From a checkpoint of a small transformer trained on Wikipedia: 4954 steps.
Each number is 500 + 25 x the weight over its row's rms, rounded and kept within 0 to 999. Layers, rows and columns count from 0. Numbers have three digits each. The size before them is the row's rms in percent of the matrix's.

# layer 4 MLP down (transposed), 768x192, rms 0.239, rows 385-389, columns 0-191
104:518554525538465473512547485507493467501501519518519513483492479498517550506502501502489505531505550509485483501500494511541532517526492443501476528487493539497451473459504481525520482464479495464507463507486485530517516521505504485480527498537470493507470503485501485499524540518515498492524496512444486486510482544524509483526514475510511501504510563493496539553486481521544479533533538521498495483494504500518432502517521518506492544515470559510527550527473539469506512451476542521529508560516520467498528484520508501498502449498507516499465531470483521505523454497518513492
101:498469492505506482518491510504481482487490542535514450490501515512488534532513535541545492484530528543478514527495482499484498501498518477493488500527499513482516454471520482466488482526492505506451496511512483490472498508496445496471497491479522524518485539527473569495541503523449515465547492472443511492466445514499499486501462467496454510491459500454474460525513541502525493504474509456478524442538502520511484487467456473482477492512513509461494503494521512493518503500515490516485483512520475509520485501547507474481500495525573500507480562557482533496500496502478473486
103:484497512484478498508488478472529581492496518492459507524464543504489503509485513504495500496445480490528522461493526489498436494548543520533471486500517502497478512525505458479467468486512544467511497494562478510499475507478515472533506500517508511512524464491499512480488566495480542510495498505524517477509531494538530465529478486447514485523495490503500543473556496480495481492487497518485522493501491515556539489483517551521544447497484523511460477479527439520508482510521510476485489508536512480469519482487480442541501523515500490513496470515523484487538495483490508533
106:507511501537509515521536516485496500515477529483484500482540482511524522529510463540527498528447503510549499522497503481534476527493481508496492502508496488509512474552510493539501443475529521491483477487485443488505497498520537485560491518496505482517459524533490517597495512482499489508493478532510462501476504499512498486485570493457495547506454506495489502529514498496452521498498485492515494465462513548545473493473496483559517525477504491507502439531521520537475526482505474504508505498493504488459493506527471492481473521515444525500504533534489487501494506457540489466
104:465474473486483515490557515518476526522450496503469506513469501475522502513558450507513481481493509492513526537507507543536466426510467533473502492489548488454506505504492485495505518497510491494533467505521501509500487498514507482492506471488536515514500523475536493539530496493461475479477464493489518491460505508523505502521495461481463509488446504519492534537521497482466470438479470496501495497507519470503528553544471526499495509471488511515473474476503494504501458539532489482511522504496523469478526499483498460456459481514513438481512483545475559534535480489504514472
# layer 4 MLP gate, 768x192, rms 0.26, rows 386-390, columns 0-191
094:529501504492515528497506520511501530498537512539525465496491540522498498473486467465544485499551521490484568490542498525497473499504537466495507550488493449514469488511506515514498499504514513449491509472535507484515501452525508436498490471502491480506534517513492483489498516501526469533475491508491500477477513504519503535510484478473473526432535487493465501464533477458511517505505491500538521534516531544492520465505536464512510458437505536490497488532510491507466467511464476469475522477494492532508540462541539522467512489500473471448504462494483505478485479489501520539
106:503467466529498542510507444513468447517481496492505487518509489494507485486528505513478488547479525510551529546492476476461531505522491505499507490533450521499456541473531492506521538497531493531523488512453433505477519494496456559493462516508496492464526513496445496497519483488518511489558461461483488505504460493458529490509491568485518499480520533486533480477527510460528493509512508484503528509496514499484510499526510485466514533496500492482485520486501514485473493500507507496488492522482498506535522460488510473539541560510572456493494525528500484503534512505474486509
096:522518512482508460508504549483473473535487513551478476467489471527511497464519506495505488510495476537517498501454468524462514581478483490461507561539536498542507519514526520487533504508510482510475466483489509494495463529497500510543473521480541520482464492486477462509531511497495481452476472499497513470483472520482460493474514525477474517503501496473499467522502492544489482501533538490492481467530495493486460510491456497497545516475470547531507472503473490550472571530478453525505563529517490512531461517482511503492508499499494510496515497504498474528499496487510510464
101:503494461510469498490496523493478467472485522466528478492494488450494491482476511519462458492484500487489496523473463498468491451449486501484475498522505480502517517521526513515522455543495482488559505472529514465482546489511497524552492499541456518495500484527558476498498528446503477500464508477482500506522479531542470485536501541480502475501476526461460529516540476490493490519492517474483524533522499481496535528495496525526480572513494499513431466553503496510483472484540474500528517505515532514508535513486470534463506503519494485515504534498498514549491480543504495485
097:507481466481504507519475484479482539514471491485455469562508488472478479547554501543542507444533513502505515534482520486550501543496483500485496527506496480445492530516462480551504437476489515527502475489494495462504512486483531488467544487491565518482478529484479505464470502494488484522511552501519519512498476510516524501498499458540440509536515446506519529544470514528477508519496486487512525512506502475506530487492478504511520526507477524488496455473510487521487494535496497501515542531510474510470488449506521516526477468521508504493553523509489517501525479466519488493
# layer 4 MLP up, 768x192, rms 0.257, rows 386-390, columns 0-191
097:537496533483448515539541506502481468449513541481475510495501476471473475521466502517495478554507521485477472466494464492488505489500442507502542492466472491476513521533540500506510519518528496475499492482426504478465465509505520491521538502563483466506518483503499455480470485543500483518494489544498475478495518523513483492508498505480513529495504479493516532435510496529518506466498521489487517498524518538465511496489519526532512462524510497552517462524484568484502470537485483522524528492471456459527509468485492518492475451500486499529506543490483525496526491531521505498
102:506521490486526500506479493519501572504518502514500502508473482553478514488536518521546522486516495451432485483496516495527500519465502507491495539489533495488497486519502493485468468485497487497526551502535503475521492488491535480465450510521469492494499501535517517495481501505516491514435552543520467550487550524519536532469499511527514503472520489521511501517477468510482469497535492479483500510465479527506421515495485543483495449497481505476524468498504513497509548537487454506501524442489503508513465530443511525467478498507511540468512489498512518497451488495481519489
099:492513523496501490518525528495473467525512510525457536500490495496478510426495484483492515477503499521513494493507499502471489546510515517521466581527492481510494495532529466484519485532500483513498480487501454501490530459475506466513479502489551521491469477508512528558492519493493472506542508519536454480465497497469500465469481483495480516536565509450452497484498495539496496502502546502496503432560484522470479516475453518525539516483507517487500511498502493507493513529510437524547505509517523485471454515486521496513490486487462517512519499512481496475518500484488542444
101:505462503514518510529513545534527474531444472497463474534539467504485518541528476473524485501511482494501527510523463509492466519485482490548474519537555480497518497508522504480484496503522520482512484449556494534490515503516561435500465473496557491507489503482447498476553490515474519487510477539550495517448473458516495513503470466448520485453490491468469502509489523492457508507503514521497488487508498495492480514508489472499493488456522511516476467473527513497507529481484492465530488489453531508464515513562511504495493509511516504473508526498491535496471520504511471508
089:507534488489483518537495471496495542522520515522481485532472494491429524531519465559508491488530503462509528505466532488550481534491483545515496486520485488445511506537453448511500452448475485514507492497494491507502507488526520488507477494499523512471485537430463450462493453537497499525488562487537502490473480519512506493530523509508463499508475462459508531495469496508458510549490490515510502480484493488520481482522503504546476514523489486471510488455491489517513488525488478486473497501474461485462487472480519501528465494509503468485544494533504515521487479475540498481